{
  "n_layer": 15,
  "d_mlp": 576,
  "attn_scale": 0.177,
  "tie_embeddings": false,
  "init_std_qkv": 0.0247,
  "init_std_up": 0.0247,
  "lr_head": 0.00741,
  "schedule": "wsd",
  "decay_shape": "linear",
  "steps": 9692,
  "dataset": "wikipedia_en"
}
Each number is 128 + 32 x the weight over its row's rms, rounded and kept within 0 to 255. Layers, rows and columns count from 0. The size above them is the row's rms in percent of the matrix's.

# layer 4 MLP down (transposed), 576x224, rms 0.324, rows 50-89, columns 0-55
size [100 101 103  97 100  93  95 109  97 103  99 106 105 105 105 105  98  98 100 109 105 101 107 111  97  95 106 101  94 100 109 106 100  93 109  97  99 103  92  85]
[[150 107 148 127 104 103  70 174 129 145 147 121 148 184 117 161 106 100 159 139 135 141  74 137 159 145  81 166 144 104 148 163 124  77 156 125 128 139  81  86 153  79 112 131  93  83 124 116 114 181 148 150 151 100 123  89]
 [103  66 129 112 117 163  87 139 144 101  75 144 188 189  88  84  93 109 178  99 203 163  80 139 138 182 159 120 174 125 140 185 155 120 111 145 172 167 164 112 132  93  86 168 134 138 153 118 109 151 127 141 136  91 118 149]
 [ 30 142 160 137 196  69  95 109 151 124 149  72  98 160 117  66 141  95 131  76 148 101 126 113 126 175 121  55 151  94 172 129  98 184 125 121 135 100  92 129 134  77 120 113 139  88 154  93 105 135 149 103 141 161 118 125]
 [145 158 107 125 162  82 110 156 143 178  95  94 124 164  76 144 138 121 107 132 143 106  83 108 123 146 160 115  92 163 105 121 138 167 171  94  97 106 107 176 137  63 170 107  92 111 148 144 105  87 101 125 115 124 170 193]
 [128 107 104  84 151 119 171  58 116 166 116 126 198 117  74 115  96 122 123 140 179  86  75 126  66 117 141 101 149 171 131 128 111 109 120  78 114 129 141 130 100  80 188 179 125 226 134  44 166 110 180 101  77 117 100 173]
 [ 77 167  95 136 120 128 162 104 102 125 100 116 151 128 159 160 109  87 135 148 166 132 120 125 111 128 124 101 163 145 103 149 107 135  96 140 178 136 159 149 122 154 169 134 108 100 145 185  95 209 146 139 172  78 132 140]
 [123  73 132 142 163  65 174 109 149 108  91 128 107 104  50 125  84 103 168 100 131 114 148  78  83  66 141 136 140 124 132 171 114 115 174  57 127 134  68 158 138 133 140 116 166 124 161 153 123  56 127 129 108 133  63 160]
 [158 103 103 136 125 142 140  60 127 154 102 119  66  97 117 127 132 153 117 120 135 124  80 154 163 149 160 150 135 153 120 122 118 155 103 119  72 120  92 138 104 130 144  92 222 113 195 149 172 178 140 147 110 143 110 106]
 [118 117 146 181 170  97 127 138  83 130 101 108 147 130  59 176 130 157 181 151 160 151 124  65 114 171 172  71 113 141 118 196 189 143 137 176 130 114 153 147  87 131 187 152 167 134 124 105 106 198  95 146 141 118 131 167]
 [142 111 130 142  76 176 182 136 110 126 101 108 118 128 108 150  95 107 158 149 141 172 102 116 135  93 162 180  48 139 129 130 146  79  30 112 154 174  89  77 110 122 138  59 118  81 120 101 121   0 120  93 137 120  99  97]
 [141 132 127 107 106 125 115 120 118  65 106 162 118 127 156 122 118  90 140 197 161 126  99 128 193 181 184 146 154  89  84 148 140 186 134 160 139 155 132  65 156 140 126  84 114  71 108 133 161 117 124 129 104  82  59  99]
 [131 159  76  48 112 138  93 114 129  87  92 151 163 107 117  55  67  83 170 125 146 107 165 100 174  87 122 115 115 150  96 149 179  67 125 129 114  98 148  50 115 109  68 107 143 119 132 199 179  90 166 131 154 144 144 143]
 [182  75  91 113  98  88 181 125 134 132 103 120 138 148 125 112 162 165 142 143 153 113 157 115  63  85  88 148 136 102 145 109 142  90 110 100 142 128 158  91 148 117 104 127 109  89 114 118 125 192 142 168 120 148 177 117]
 [155 108 149 138 136 238 165 131 136 143 126  82 115 110 105 144 149  85  64 151 164 160 170 166  99  85 170  93  59  92 134 186 133 125 140 106  78 179 141 134 169 140 139 129 165 109 153  60 126 177 150 108  97 127  95 114]
 [143 125 123  78  84 113  94  79 125 187 140  86 140 123 162 133 105 167  38  83 133 129 143 137 160 152 145 120 119 110 132 165 102 149 104 152  68 164 152 103 149 202  96 139 147  84 182 176 194  76 161 127 152 167 163 169]
 [156  86  94 142 157 130 173 132 168 118  60 120 134 163 131 114 134 152 158 140 115 131 168  77 100 103 176 111 157 116 135 102 118  77 100 144  72 149 122  87  93 172 156 160 122  84 127  70 117 121 103 122 165 179 108 152]
 [121 129 148  92 163 144 118 113 168 149  98  73 158 126 122  89 148 142  94 135 110 103 137 154 135 106 151 158 108 125 107  96  72  67 152 151 140 145 116 143 118  73  18 133 195 129  80  76 104 183 106 131 151 100 102 118]
 [ 83 150 107 119 141 102 144 145  83 156 207 132 118  92 196  95 110 120 115 186 135 106 201 103 143 164 148 106  96 164 104  69 157 135 171  89 151 119 108 127 150 138 156 144 129  88 105 134 171  94 154 152 121  87 162 147]
 [ 94 131 122 124 186 168 147 109 175 156 118  95  85  67 118  97 156 174  93 103 142 172 184 121 119 135 115 110 136  53 162  90 142 147 116 153 187 127 132 181  55 156  46 167 106 106 120  54 123  52 158 161 128 112 122 139]
 [155  94 121  77  96 129 130 149 156 136 121 172 142 108 107  88 212 157 172 175 155 129  81  73 155 122  53 158 164 126  75 167 134  99 132 103 136 115 129 137  83 139 195 136 185 137 191 107  97 118 146  85 130 140  98 120]
 [164 121 120 167 171 126 108 123 162 177 155 123 149  74 134 187 151  82 136  77 161 130 155 150 136 149 110 141 126 136 146 234 141 112 150 183 165 147 111 118 123 159 150 128 141 134 128 167 115 208  82 166 136 123 135 139]
 [133 135 188 136 141 189 131 123 108 122  82 138 117 123  53 177 174 158 112 121 110 185 120 163 152  58  85 139  68 123 101 136 137 126  67 177 150  59 116 113 100 102 136 168 115 109 139 114 104 190 113 104 153 125 170 142]
 [118 140 115 142 120  85 164 125  82  89 130 124 163 124 164 152 107 115 116 151  80 140 145 117  88 159 199 147 123 144  94 105 181 130 127 203 145  92 133 120 171  98 100 159 141 126 136 168 184 117 152  91 163 156 137  97]
 [ 85 113 126 142  91  95 142 138 106 109 103 132 102 132 181 105 147 131 127 109 125 120  84 165 122  88 138 154 104 172 112 107 148 134 108 110  96 111 127 142  28 171 132  98  92 175 118 109 141 109 133 125  92 144 128  53]
 [109 107 138 149 119 110 115 117 138 146 114 226 180 148  99 139  99 149  62 137 196 132 108  94 128 148 134 187 152 120 114 125 122 104 164  92 146 162 118 181 107  91 185 126 134 185  98  92 127 137 102  96 171 155 141 149]
 [133 128 160 140 113 116 130 108 112 176 153 160 161 166 105  99 133  97 101 116 149  90 158 116 148 161  91 138 113 134 151 133 201 166 175 118 160 117 173 132 105 110 128 132 184 155 117 131 160 133  73 112 164 150 159 150]
 [152  93 107  61 146 114 157 140 159 130 123 122 179 153 104  95 151 132  69 144 109 120 100 150 170 141  55 115 172 131 128 135 155 124 183 152 104 114 136 118 119 101 134 132  84 114  83  90 130 151 163 153 189 132  94 153]
 [103 173 127  81 113 168 142 107 109 104  96 105 114  40 140 116  30 149 129 128 122 137 152 139 122 153 127 124  90 118 156 155 164 165 104 124 123  92 155 145 136 188 144  91  42 100 138 114 113 138 148 135 134 151  80 144]
 [126 136 120 154  97 194 123 108 146 115 162 136  76 147 111 156 120 208 144 147 187 108 183 106  67 141 130 136 165 115 147 102 100 220  84 133 126 132 138 169 110  49 160  85 113 178 154 115 160 139 149 150  78 144 100 124]
 [ 69 133 134 158 136 187  70 117 173  88  76 143  89 109  89 106 143 120  96 153 120 140  81 139 171  93 113 200 126  99  92 149 122 121 122 141  79 171 147 136 129 165  33 168 129 174 176 165  84 135 136 140 107 100 130 163]
 [ 85 174  72 115 102 163  95 131 152 128 126 115 198 108 122  86 115 141  79 157 180 124 151  96 118 176 122 145  85 111 168 115 157 137 102 127  86 111 181  98 182 138 176 131 103 120 163 119  85 152 109 152 165 105 119  92]
 [124 117 142 120 121 100 165 195 171 151 154 140 137 116 101 120 101 122 112  80 193 157 111 184  93 136 178 121  62 146 124 125  79 140 150 110  94 122 111 129 144  65 152 108 112 142 110  80 107 129 178 144 162 158 114 154]
 [136 174  94 158 168  91  80 192 145 145 154 173  79  82  75  88 155 121 172 141 141  78 137  97 109  89 157 146 119 121 118 137 127 140 120 152 107 179 164 151 121  58 162 147 111 142  88 126 113 109 128 117 133 147 102 128]
 [ 96 110 152 166 156  98 185 107  96 167 159 137 139 189 143 134 123 115 123 137 130 124 143 137 132 136 162 100 159 172 112 201 116 103 115 140 142 190 130 166 106 122 141 112 154 156 168 134  89 134 137 112 125  52  60 114]
 [123 133 143 110 119 130 147  82 139 161 146  88 165  89 124 109 160 152  78 175 187  94 139 171 127 150  84 167 105 123 121 150 115 139 141 146 120 132 154 157 123  75 147 121 124 126 143 127  71 147 180 132  97  87 139 129]
 [ 81 100 120 149 206 195 187 144 116 132 170 142 119 123 153 127 139 109 134 109 166 130 127  64 142 146  86 142 122 106 110 156 131 127 101 151 119 170 134  95 112 133  77 210 146  57 103 137 113 129  81  97 150 118  96 150]
 [127 138 150 158 102  61 146  67 136 150 166 171  50 151 126 123 150 175  51 126 156 114 134 114 140 104 188 105 102 111  97 119 137 211  90  73 165 165 145 131 121 145  84  73  82 114 124 122 182 141  93  99 120 151 137  96]
 [116  95 165 115 125 156 146 180 229 141 100  80  74 106 173 118 104 194 153  90 110 125 129 160 150 116 195 177 123 146 135 145 155  73 128 134 158 123 159 160  91  70 140 148 196 130 170 115 129 135  65 111 126 137 107 114]
 [161 118 121  82 137 110 154 117 100 128 145 151 165 218 122 125 133 130 163 139 142 130  31 115 153 107 127  98  93 104 107 121 128 104  73  92  91 103 137 131 166 137 122 136 128 147 101 145 135 158 171 113  61 123  97 147]
 [106 133 130 135 143  55 110 125 156 105 128 104 147 110 138 193  83 105 118  85  53 178 168 178 129 120 102 136  87  93 106 169 148  57 141 134 147 111  78 104 142 121 157 116 126 115 154 195 146 126 130 115  95 142 129 137]]
# layer 4 MLP gate, 576x224, rms 0.288, rows 51-90, columns 0-55
size [ 98  98 102 102  99 102 104 104 102 101 103 100  99 109  95  94  98  98  98  97  91 100 106  98  98  98 103 101 100 109 109 102  99 109  98 101 103 103  91  97]
[[115  96 121 159 156 152  32 157 131 157 102 130 178 118  76 182  76 109 119 104 131 132 138 135 120 136 120 167 176 229 136 166 106 151 109  94 116 160 123 153 169  77 157 148 123 144 135 140  98 117 114 119 128 136 157 157]
 [113 137 150  75 161  63 103 144  84 141 131 125 123 100  93 118 112 158 108 114 196  92  89 122 107 123 105 103 135 158 111 144 141 140 110 123  95 119 147 159 125 106 188 121 143  61 196  96 128 110 182 172 163 172  97 139]
 [152 132 187 109  33 153  90 125 176 113 111 139 106 206 153  75 101 185 160 137 140 180 170 126 141 192  85 106 139 155 162 147 160 130 112 143 161  93 141 142 185 166 177 124 170 151 122  59 114  80  77 152 134 120 124 146]
 [136 114 132  90 125 127 100  91 151 188 184 140 118 126  83 160  32 161 125 150 135 161  81 136 105 123 141 124 201 195 150 136 122 103 113 122 105 114 128 106 149 157 151 160 186 141 123 130 114 119 164 147 168 150 176 132]
 [115 150 106 134 108 159 143  99 150 120  98 125 167 114 137 104 123 113 129 152  87 175 165 130 173 150 130 125 196 155 206 119 147 130 133 114 132 126 117 155 134 184 155 204 101 161 109 142 128 148 102 175  92 176 114 129]
 [109 138 122 187  87 157  97 117 146 170 125 149 111 154 143  77 135 103 128  95 125 112 106 136 116 104  96 140 139 125 126 164 130 126 126 133 166  62 146 127  70  67 158 202 162 133  87 196  97 149 136 124 154 132 149  92]
 [101  99 135 109 163 151 107 160 106 100 110 121 168 138 153 116  99  79 101 135 172 105 131 171  81 110 156  49 137 109 130  89 121 104 142 133 198 122 182  83  93 130 130  68  83 156  82 142 125 147  94 147 127 112 181 130]
 [ 47 138 171 112  77 107 141 130 162 120 119 181 113 156 183 124 126 135  82  73  37  89 151 100 127 121 107 163  67 155 138 122 130 137 102 135 122 107 141 127 156 131 122 102 165  89 105 128 133 117  80  93 148  96 103 208]
 [161 102  81 166 115 163 119 129 121 107 143 107 118  96 113 110 128 113 191 142 107 134 142  46  94  75 135 179  79 135 109 111 109 124 111 135 103 144  63  96 144 189 167 143  92 140  93 133 117 158 183  99  77 115 108  72]
 [108 147 145 114 119  74 132 129 154 160 166 145 174 154  98 144 145 139 162  90  58 128 131 151  87  84  85 172 132 205 108  71  78 110 120 129 167 143 156 129 108  76 155 136  97 157  88 120 104 168 126 147 159 161 223 132]
 [111 122 130 153 152 139  75 137 126  63  90 131 174 124 123 115 124 144 105 122  99 148  86 123  93 116  89  64 137  78 169 110 109 127 158  95  74 119 196 157 136 165 188 169 115 124  91 112  82  89  81 111 105 100 130 153]
 [ 98  88 152 189 162 100 122 130 119 118  89 131 140 171 129 167 132  74  94 118 125 132 152 116  87 213 127 169  96 119 155 142  80  97 159  63 124  89 119 139 134 132 122 138 151 153 113 200 112 118 126 175 141 160  64 144]
 [134 147 158 126 113 167 137 145 170 160  89  67 111 161 142 113 116 132 142  94 153 145  77 181 176 136 171 153 139 102 178 117 173 138 155 131 118 146 183  81  42 169 161  92 129  94 125 167 175 103 155 171 154 144 120 151]
 [143 100 107 121 123 138 142 153 138 181  87  66 125 175 161 108 168  62 133 144 101  94 126 112 134 139 147 107 144 142 153 102  89 159 131 113 119  91 146 126 101  86 139  82  73 139  63  81 126 125 160 154 165  89 142 148]
 [109 114 105 174 123 106  93  72 111 143 119 134 118  95 104  87 154 117 213 136 175 108  82 132 169 142 137 154 173 144 191 148  90  99 122 154 164  71 100  92  91 116 151  83 125 146 100 145 129 119 107 127 165 126 108 174]
 [ 54 115 152 122  53 119 144 133 149 154  77 114 127 119 143 160  88  93 125 127 110 143 143 146 164 102 156  90 161 114 132 123 153 111  99 169 139 149 101 115 137  81 157  41 129 107 158 115 143 112 156 147 157 125 154  99]
 [164 131 137 136 122 137  99 109 151 119  80 146  97 139  75 103  96 123 132 140 172  74 154 125 137 112 134 117 125 181 150  82  87 132 117 144 141 154  73 180  81  91 110 151 182 184 142 109 118 138  94  81  83 122 110 105]
 [126  86 113 104 137 134  96 142 118  72 104 169 157 127 134  93 142 164  98 123 124 115 179 117 160 101 102 129  92 167 179 143 105 140 198 128 101 122 127 111 164 167 109 129  79 123  82 114 132  72 125 116 141 128 123 207]
 [175 138 131  91 159 119 105 167 105 116 121 163 165  70 124 154 173 142  89  92  81 158 111  47 165 130 153 132  53 124 167 128 120 129 125  56 170 168 129 146 135  80 112 156 181 112 147 124  66 137 147 148 111 143 143 100]
 [144  61 157 134 139 118 133  97  98 140 127 134  73  77 190 125  91 126 153 128 121 133 139 155 144  99  59 103 135 100  86 152  98 175 126 165 106 124 139 188 183 157 119 213 104 143 110  78 175 129 135 143 116 108 198  70]
 [112 109 157  66 142 152  35 127 107 105  82  72 107  69 156 115 133 208 186  73 111 179  98 107 161 121 175 187 121 125 157 132 160 144 150 127 137  71  52 104  95 108 122  92 119  87  96 124 177 134 109 122 153  83 166 163]
 [129 180 144 122 111 124 137 137 128 102 132 123  96 135  98  91 159  77 113 142 149 143 131 148 143 122  96 120 103 159 106  98 102 112 152 166 111 116 138 119 102 138 131 157 187 141 141 108 109  86 164 119 123 157 188 153]
 [149 117 117 149 126 157 144 137 162 116 177 103 116 102 121 169 132 159 120 155 129 135 174 114 149 141  94 147  91 121 146 104 131 106 122 102 196 118  90 112 243 144 123 126 174 112  67 120 127 119 123 158 155 151 157 203]
 [109 126 112  94 109 143 104  99 133 168 118 138 145 187 129 153 138 104  68 171 115 143 160  91 123  98  88 181 130 134 179 111 169 108 170 158  88 185 159 131 136 192 140 103 147  93 177 152 115 117 122  96  69 183 133  97]
 [122 207 132 154 118 100 153  95 125 154  80 118 117 115  75 107 113 101  72 172  79 192 151 131 160 100 183 182 131 133  89 202 134 156 137 141 119 115  87 112 153  82  86 156 101 121 109 113 104 145 132 151 177 159 136 131]
 [ 99 114 128 140  56 126  97  46 121 124 113 110  90  89 133 114 109 181 218 122 149  97 136 117 134  99 135 139 170 115 142 151 102 129 116 139 149 155 144 125 144 162 127 127 144 176 150 150 171 128 136 165  54 105  92 140]
 [177 118  74 153 160 124  92 156  61 140 160 185 119 129  96 149 146 195 155 179 131 163 162 150 116 103 127 185 134 131 118 118 125 120 179 121 124 148  94 149 122  70 193 176  73 136  65 115 149 173 135 149 166  75 165 118]
 [143 144  85 112 106 142 139 157 169 147  81 138 160  95  92 162 144 161 141 134 167 147 177  96 107 160 138 120 120 183 107 145  68 191  98 170 104  71 163 107  58 148 163 183 111 108 151 124 138 105 129 101 185 166 110 117]
 [135 184  95  99 140 115  83 118 164 161 134 109 100  78 116 138 143 168 155 146 116 103 204 142 150  79 131 173 155 114 117 130  79  98  46 114  83 101 132 146 107 165 134 121 152 148 128 148  57 100  90 220 192 113 159 138]
 [104 122 176 135 114 101 138 131 125 104 178  90 110  93 130 138 110 109 101 112 120  80 154 138 158 195 162 104 154 129  51 153 128  73  84 130 145 143  99 117  98 123 157 131 133  85 113  81  95 126 140 144 153 133 115 205]
 [146  89 151 161 134  86 162 142  81 195 191 121 151  99 101  96 108 167 152 133 158  99 110 121 135 105 144 122 137 136 168 155 136 138 178 103 148  46 115 110 150 113  75  65 125 139 126  92 139  84 134 144  75 103 134 137]
 [133 121 176  93 106 109 132  89 132 131 127 131 154 152 176 157 118  90 120 157  99 136 112 156 150  77 156 151 125 101  70 133 136 132 118 138 191 166 156 181 103 135 155 129 139  98 100  69 119 142 100 182 109 140 127 136]
 [ 45 217 133 156 127  86 103 109 174 139 138 138 113 104 127 151  56 118  81  82 101  81 128 100 152  96 106 128 135 193 173 160 111 176 115 122  94 104 101  97 144 132 105 182  67 101 130 111 155 184 186 180 141 104 162  67]
 [123 146 128 120  70 141 113  94 112 111 178 106 103  91 153 120 171  81  79 115  85 108  99 126 191 169 127 161  60 123 152 171 143 129 149  73 164  74 130 112 112  98  90 105 107  93  91 142  78 102 166 127 117 131  88  92]
 [ 41  67 123  63 160  94 113 164 123 100 120 132 135 127 127 145 125 124 134  41 141 157  82  56 166 155  84 175 118 123 122 115 132 106 142 167 126 143 160 117 176 129 111 150 102 119 101 154 146 116 128 119 184 104 148 115]
 [104 111 127  83 175 156 160 201 122 112 124  79 147 148 149 147  77  95 145 131 125 145 156 131 104 144 112 130 134 194 121 138 165  90 120 102  93  92 107 143 137 148 126 202 123 151 119 144 107 201 141 180 155 122 137 132]
 [155  72  70 116 132 132 121 139 137 109 102 149 147 159 121 116 105 124 120 165  86 116 128 150 147 122  66 131 143 179  57  82 172 134  95 163 157 109 164 168 139  62 143  75 115 111 160 170  90 142  90 107 146 191 120 159]
 [128 116 151  96 176 114 159 115 142 124 154 166 106 177 126 191 133 136 170  80 123 112  72 111 112 114  98 139  57 119 117 186 146 118 130 139 111 129 151 160  97 176 127 116 146 111 114 158 138 149  92  76  65 136  92 138]
 [156 162  98 137 145  80 139 154 125 120 137  99 130 173 213 163 111 126  91 122  75 143  66 208 128 135 112  62 130  67 107 119 100  43  95 110 117 181 142 161 139  89 127 161 155 109 177 146 116  71 110 121 140 178 158 137]
 [146 109 124  80 148 123  67 121 202 165  81 142 129 139  90 107  84  96 136 134  74 119 165 156 138 192  84 123 115 129 109 136 135 124 119 117 114 108 103 155 184 116 166 171 188  82 183  87 138 172 110 124  79 122 128 167]]
# layer 4 MLP up, 576x224, rms 0.297, rows 51-90, columns 0-55
size [ 96  95 100 100  93  99  97 102 103 100 107 106 103 101  99  97  99  96 105 104 102 104 105  97  98 103  98  98 104 102 110 100  92 108  97  98 107  92  88 103]
[[105  46 178 108 151 161  79 125 155 132 152 155 181 134 112 111 138 124 183  54  83 173 155 172 169 116 150 131 152 143  89 104 103 106  57 146 142 170 117 118 176  77 142 106 129 119 128 176 131 111 176 117 140 143 160 136]
 [ 44  78  84 129 102  96 145 123 149 164 107 107 114 110  86 130 154 189 130 104 136 122 104 126  57  93 133 131 135 157 179 172 152 111 109 153  99 131  91 126 121 120 121 145 149 108  99 113 120 117 146 155 138 115  79 111]
 [161 125 140  57 190 165 120 135  87 152 138 129 142 112  97 139  90 112 129 145  70 129  65 178 127 120 131  73  92 135 137 128 125 119 134 136  80 149 170 128 119 127  79 116 154 127 109  90 153 230 213 123  80  79  91  91]
 [130 111 117 102 182  89 202 126 112 137  96 121 164 127  80 121 126 186 130 183 168 189 144 122 122  54 115 208  78 114 111 115 140 102 166 103  82  81 109  77 157  80 172 150 163 137 127 112 135 161 185 150 134  93 128 126]
 [ 84 193 119 171 100  95  99  84 173 163 107 134 167 100 146 158 112 126 176 173 143 129 117 168 121 146 130 148 135 153 171 103 151 155 131 127 149 177 136 118 142 120 166 159 132 133 145 108 128 145 199 124  77 179  95 159]
 [158  48 162 180 135 130 142 104 169 154 138 128 136 132 116 137  91  93 145  96 115 130 172  75 164 138  83 131 157 129 115 184  87 122 168 136  69 106  76  91 164 152  82 103 134 141 176 141  77  87 114 143 129 168  68 133]
 [102 115 111 101 132 179 150 107 155 100 129  62 108 241 137 171 132 176 119 168 178 189  62 156 155 144 157 116 141 131 117 133 109 137 146 131 148  75 112 152 189 120 115 153 140 135 146 121 135 129 130 114 135 143  75 116]
 [184 117 145 142 187 136 111 193 119 153 118 109 154 178  87  79 112 127  98 148 160 150 105 128 141 147  95 164 120 170 163 145 178 121 141 171 132 150 156 100 139 136 169 185 148 138 133 107 167 215 158 162 101 113  72 139]
 [139  99  85 151 104 185 152 158  81 126 127 102 113 179 110 114 133 208 143 167 140 127 166 124 136 140 127 163 144 152 157 152 136 177  86 109 106 148  58 114 196 126 142 102 157  56 126 118 141 120 150 114 132  97 122  92]
 [111  87  97 114 100 125  33  98 194 116 109 128  74 146 103 130 136 119 130  95 102 135 141 115 187 137 110 116 156 107 112 128 150 130 109 104 169 151 156 143 206 140 120 129  86 109 100 142 199  82 138 132  78  70  81  98]
 [128 171 124 100 163 121 147 137  87 113  93  88  97 160 111 101  98  79 187  78 124 138 132 149 198 129 157 131 100 167 117 131 129 117 170 152 114 113 115  94 159  63  44 134 131  88 125 143 159 108 131 121 126 155 159 152]
 [180  48  91 120 131 114 141 109 130 189 135 142 110 166  84 103 138 108  93 139 118 120 213 117 106  30 135  87 156 119 131 146 146 132 102 110 106 148 192  77 129  82 114  81 141 138  41 101  81 182 203 143 113 218 121 176]
 [121 119 104 109 144 154 160 148 145 129 117 124 139 126 145 199 142 118  60 119  98 154 163 125 150 107 148 131  94 156 183 170 120 140 187 147 163 154 130 103 175 146 179 124  99 103 152 113 153 189 140 166 131 164 104 118]
 [107  99 120 126 133  98 132 165 146 200 134 144 121 122 108 129 129 171 125  86 123 137 188 157 108 188 122 135 132  70 111 191 181 115 143 174  92  92 127 104  50 156  89 144 174 137  91 124  92 136 160 179  60 146 146 139]
 [114 119 148 157 109  79 157 176 144 144  71 141 138 143 107 121  92 141  65 178 134 117 148 159 128 112 157 152 131 103 125 159 135 136 122 123 124 112 123  23 129 126  90 140 209  61 137 167 102 161 106 163 135 116 154 144]
 [161 166 115 127 102 132 128 158 100 103 162 168 127 197  75 188 145  96 123 151 115  89 152  90 118 134  93  98 126 146 101 107  93  88 129 116 148 119 168 120  87 123 136 124 105 112 124 141 154  82 120 205 102 106  91 135]
 [106 108 135 171 158 158 114 169  51 162 143 114 183 114 179 126 118 116 138 113 151 133 137 125 116 130 159 100 122 170 185 107  66 194 175 132 190 110 146 146 130 159 124 147 149 149 154 152  95  76 168 171 130  87  99 105]
 [ 89 121 118 123 169 115 167 149 114 195 120 121 114  50 166  87 172 161 111 114 137 107 137 132 183 161 143 136  93 111 107 141  86  93 152 143 130  95 171 144 161 162  85 157 112 137 130 124  87 128 168 169 128 149 108 148]
 [136  86 115 102 165  88 140  76 161 167 175  93 138 138 132  88 128 148 145 186 159 184 129 140 153 128 140 160 144 103  92 143 137 137 115 140 114 172 113  98  77  86 137 139 189  87 111  98 166 101 102 124  98 177 126 149]
 [144 107 131  82 142  95 169 124  61 138 125 151  95 178 114 187 174  55 176 102 133 162 185 203 150 153 108 165 110  85 120 114 152 112  80 129 108 124 125 160 171 120  97 119 142 146  73 216 146 191  77 169 102  94  75 104]
 [141 130 155 140 127 139  99 173  80  66 106 164 105 124 103 143 125 185 123 135 126 142 117 161 127  89 194 113 115 142  90 131 173 142 137 124 192 163 198 114  69 139  76 117 128 103 139 134 169 167 124 104 128 131 128 103]
 [125 153 134 111  96  92 129 141  94 127 121 137 112 119  96 114 138 125 169 136 152 124 108  76 146 125 109 189 160 158 137  49 155 150 144 143  77 173  97 115 115  83 138 116  89 167 155 153 156 119  66 124 176 162 104 144]
 [ 83 113 133 152 141  99 183 163 125 104  75  87 101  94 177 110 186 117 139 148 128 107  83 118 136  77 163 153  96 144 109  80 185 146 141 130  94 129 132 171  67 116 140  97 106 155 107 137 157 127 139  97 106 117 125  76]
 [156  51 121 121 133 124  83 106 167 156  99 156 148 168 110 104 122 141  40 139 146 166 134 159 147 124 138 177  99 184  87 137  85 124 134 132  90 122  92 155 100 113 131 132 118 111  82  67 174 180 108 113 197 154 180 142]
 [132 146 125 130  86 106 125 106 113 122 142 157 107 191 149 120 205 123  83 147  90 120  99  86 117 169  95 162 163 180 199 148 128 153 102 101 182 103 137 161 119  88 143 162 129 171 102 144 163 165 105 179 176 145 167 118]
 [125 155  95 136 162 113 147 124 118 145 106 161 154 122  97 163 122 185 141 152 136 111 142 112 100  80 118 134 107 105 110 213 159 183 160 152 106  85 113 149  87 157 139  62 159 111 131 104 119 113 115 188 136 120 130 141]
 [121 138 133  80 122 184 181 106 200 187 144  67 115 136 162 139 109 145 152 116 185 107 105 138  90 188  92  78 100 154 177 125  99 109 147 136 156 114 130 118  95 162  95 106 136 138 187 135 164  78 167 198  77 135 115 140]
 [128 116 143 132 121 133  39 104 164 172  71 100 126 176 100 106 148 137 104 161 151 142 161 109 106 149 149 132 165 147 113 107 144 142 115 174 169 207  99 108 101 158 120 149  99 131 134 176 119 123 162  61 114 125 120 145]
 [127 111 113 149 133 132 108 148  91 141 113 112 112 135 112 110 118 109 185 118 134 134 119 114 174 143 103 161 201 108 137 157  21 117 124 158 128 168 176 123 105 103 107  64  92 186 151 165 153 112 165 113 123 125 120 129]
 [124 134 129 128 119 110 107 125 103 129  76 148 152 136 103 144 204 154  95 146 139 159 141 209  97 119 147  46  55  97 110  80 132 116  78 107 128 189 150 123 127 109 108 116 134 177  98 140  66 158 101 160 156 143 137  69]
 [138 161 112 139  96 114 151 195 133 130 180 158 142 156  74 129 154 159 152  66 179 151 121 189 126 178 138 128 103 132 158  87  90 159 160 127 105  88  83 149 146  56  57 134  87 133  98  81 144 176 121  87 118 184 127 129]
 [ 93  83 114 187 129 117 131 149 179 149 159 101  72  72 105 142  98  98  99 117 148 129 115  53 187 101 162 168 152 108 195 119 109 122  86 140 125 129 119 141  82 122 177 156 154 159  81 162 138 141 101  84 175 149 131 105]
 [161 108 133 129 142 154 115 147 139 100 144  74 153 107 104 153 115  96 140 138 152 130  72 141  59 159 124 158 175 138  74  83 145  98  97 141 132 120 178  90 166  77 124 149 123 102 146 132 155  92 131 133 162 113 181 126]
 [154 194 122 109 123 165 156 131 115 206 117  65 100  67 127 143 148 170  72 176 153 177 130 143 149 146 140 150 129 134 123 134 117 169 144 139 180 114 146  84 110 110 155 128  65 117 152 115  68 122 174 119 118 116 104  90]
 [149 116 113 103 104 164 105 107 154  95 152 103 127 149 131 147 114 141 119 112 114 103 158 133 117 112 156 178 176 122 148 152 185  94  94 153  98 150 115 108 119 111 106 108 126  97 147  96 122 147 115  50 134  97  91 202]
 [128 178 130 149  79 105 145  49  82 177 147 193 158 109 114  97 170 176  73 134 123 152 114  83 143 147 165 160 149 121 153 175 136 172 109 131 118 154 179 135 110 120 100  90 142 104 185 175 180 159 152 105 104 139 113 127]
 [106 103 165 137 113 125 149  98 184 163 148 103  91 144 164  83  98 123 111 118  87 147 117 140 125 201 111 139 112  96  98 148 144  92 103  73 181 116 125 122 155 158 117 138 161  89 103 134 144 116  83 104  74 169  99 157]
 [126 148 122 132  82  91  88 110 134 125 142  77 138 118 126 116 202 174 157 144 142 177 168 142 131 155 126 119 147 173 118  98  75 161  72 134 107 114 146  72 114  99 144 107 134 139 125 191 107 157 120 151 124  90 149  81]
 [183 137 151 141 134 167 140  90 115 168 182 128 130 168 169  88 141 165 156 117 161 125 166 138 113 106 143 107 140 131 136 160  81 169  93  99 208 105 190 165  95 167 116 164  78 105  99 113 136 139  54 123 105  86 157  80]
 [ 59 107 132  82  95 139 124 132 156 173 148 142 211 134 131 132 146  16 143 172 125 127 171  91 101 113  91 134  97  97  81 118 111 173 109 154 109 186 142 138 137 149 114  92 129 157 202 131 113  73  82 153  97 156 103 131]]